config.toml
positions = "alibi"
lr_head = 0.00863
decay_fraction = 1.0
final_lr_fraction = 0.0
steps = 3988
Each number is 200 + 40 x the weight over its row's rms, rounded and kept within 0 to 999. Layers, rows and columns count from 0. The size before them is the row's rms in percent of the matrix's.

# layer 4 MLP down (transposed), 384x64, rms 0.114, rows 24-34, columns 0-63
083,164,210,266,201,185,140,163,254,199,225,173,236,269,194,267,269,139,221,164,197,268,226,226,207,190,162,315,145,195,231,218,226,190,217,211,151,221,230,160,167,249,206,171,285,195,175,195,184,269,246,200,133,235,202,222,183,248,203,143,146,183,205,209,213
084,151,180,175,230,200,162,157,254,162,171,293,193,195,227,179,193,152,154,210,228,220,123,259,187,230,200,291,188,188,141,156,246,153,200,312,109,229,213,193,180,171,192,134,229,184,180,176,182,205,226,261,176,233,227,170,175,191,199,225,230,234,229,208,259
104,213,210,129,217,217,224,170,122,192,238,113,210,242,114,203,257,201,176,227,166,161,219,279,192,165,196,226,167,145,189,191,234,224,219,198,175,221,208,188,318,233,180,172,193,277,196,202,129,230,179,227,265,205,155,220,175,194,197,150,175,251,229,249,165
112,252,183,165,208,251,197,209,262,204,209,263,157,202,178,192,279,274,271,236,191,203,185,110,207,214,183,181,238,247,193,192,200,212,252,213,177,226,192,198,167,204,199,181,312,144,235,202,234,225,205,216,244,165,166,234,264,173,119,165,202,168,133,132,169
095,248,221,305,264,209,256,252,218,217,181,163,178,248,242,201,197,194,206,223,271,232,137,207,207,228,217,204,135,198,225,150,250,162,172,275,185,163,203,167,232,199,205,179,149,224,263,239,183,272,237,211,171,182,194,234,256,275,188,211,146,273,189,160,173
091,174,196,161,162,185,192,170,250,170,189,112,214,179,242,201,262,201,151,138,99,212,233,195,198,186,200,188,200,159,233,210,235,147,150,133,128,288,185,177,178,197,273,163,187,144,235,176,168,143,138,179,135,197,223,237,212,238,164,180,142,201,214,218,180
078,218,240,257,135,209,219,157,180,272,156,142,254,160,220,192,213,192,267,253,235,190,231,220,194,157,199,122,223,214,168,168,200,268,193,236,240,199,213,204,239,262,164,223,189,294,153,208,242,140,183,220,174,175,230,127,201,260,211,181,193,232,285,177,162
090,254,236,313,177,232,180,124,240,189,151,186,200,264,170,199,227,261,225,208,240,233,259,216,163,238,180,285,208,218,256,223,272,221,240,166,187,140,196,235,202,199,227,201,173,134,182,219,145,126,255,230,222,221,218,181,161,234,186,220,170,243,191,161,176
104,186,263,222,134,171,228,178,264,187,159,166,164,205,152,154,147,124,184,194,172,212,179,212,269,148,185,189,236,214,145,230,225,238,154,197,148,166,190,293,252,163,237,243,168,265,264,221,232,175,229,240,171,259,204,198,139,257,229,219,198,142,175,215,212
086,224,260,206,170,225,191,150,259,306,208,161,211,191,173,218,179,221,183,279,185,197,187,219,196,217,173,265,180,197,168,281,194,206,231,180,246,182,193,240,217,252,212,198,120,292,241,195,225,165,140,239,235,211,196,185,196,135,254,249,213,289,219,250,173
115,205,200,221,285,161,245,225,212,172,244,196,182,224,227,207,247,172,180,174,155,245,217,269,187,195,170,243,220,206,203,200,178,213,186,202,283,271,162,225,177,188,112,166,247,245,136,214,221,114,189,157,238,200,228,202,256,307,124,164,244,218,230,198,196
# layer 4 MLP up, 384x64, rms 0.114, rows 25-35, columns 0-63
090,229,139,222,171,195,241,238,225,233,253,178,224,199,152,158,238,273,218,253,182,187,215,222,225,171,197,204,169,121,224,178,180,213,196,228,215,139,262,221,223,280,234,197,240,196,212,129,217,151,218,233,201,215,246,139,127,217,223,178,265,226,251,141,97
098,230,142,214,147,123,176,267,279,232,192,180,152,194,271,171,188,239,200,187,255,248,206,229,232,311,165,207,187,208,185,206,190,231,204,173,222,168,203,239,177,215,243,243,233,180,246,238,240,248,162,194,248,204,237,209,224,266,147,295,232,233,235,174,170
105,209,143,265,172,225,300,149,288,199,211,168,201,159,219,211,174,166,185,168,222,214,139,234,158,186,192,192,164,138,175,144,150,158,174,140,243,216,182,243,106,261,203,204,197,204,132,175,215,286,194,192,203,160,212,153,206,183,225,187,191,196,240,161,140
099,197,231,191,183,146,219,173,201,230,232,210,314,229,180,217,245,169,223,208,259,176,155,142,177,215,95,195,225,172,240,193,171,208,234,203,261,156,219,230,295,175,215,166,242,149,155,235,140,248,222,232,219,187,220,184,222,185,230,244,110,236,155,217,166
089,251,247,234,276,177,140,208,168,171,228,170,153,192,161,258,151,189,191,179,233,162,273,257,212,175,135,218,131,186,170,240,136,136,213,202,216,128,216,211,211,253,151,194,256,148,250,203,258,218,248,249,221,202,192,150,159,192,190,231,125,195,229,180,207
087,214,143,202,246,217,256,200,193,204,199,239,205,258,236,195,269,192,159,218,134,250,179,217,165,252,176,234,245,207,304,221,189,178,216,185,232,172,206,231,189,197,180,184,261,143,245,204,198,246,244,182,230,255,157,301,185,201,207,193,180,242,167,279,299
092,161,166,197,225,125,166,147,188,248,239,233,157,226,225,268,296,225,193,276,201,237,204,151,186,225,206,164,254,142,181,162,194,196,226,223,155,193,131,172,168,213,164,226,235,198,145,218,159,273,194,124,227,237,166,195,169,247,188,262,261,221,244,203,227
103,204,227,209,224,173,139,251,180,222,234,204,215,259,199,202,209,167,172,191,210,105,137,203,142,204,146,236,213,145,138,213,191,275,202,124,149,203,124,207,189,194,116,222,186,211,149,218,115,163,182,227,213,179,194,167,184,139,182,215,219,154,165,220,114
096,117,179,190,190,229,203,241,200,172,153,183,188,177,238,231,223,176,142,191,237,180,116,257,163,308,196,189,259,199,221,171,207,213,143,157,193,188,268,166,189,191,196,159,296,199,159,196,288,216,275,211,161,184,246,197,206,183,201,219,161,251,158,176,152
118,217,223,190,246,229,235,245,199,216,260,237,158,174,257,230,208,305,212,221,260,179,195,236,205,219,247,233,269,200,206,128,140,260,266,172,185,248,205,207,231,215,169,249,252,272,237,262,258,238,168,207,231,227,238,227,180,177,281,192,199,238,232,184,208
097,206,165,275,257,243,158,165,188,200,200,304,223,176,179,187,249,237,187,194,253,179,208,204,194,270,127,178,202,173,198,158,288,139,240,144,174,194,175,222,210,254,177,200,217,174,252,213,208,159,139,250,165,181,226,206,159,228,230,177,155,159,179,264,122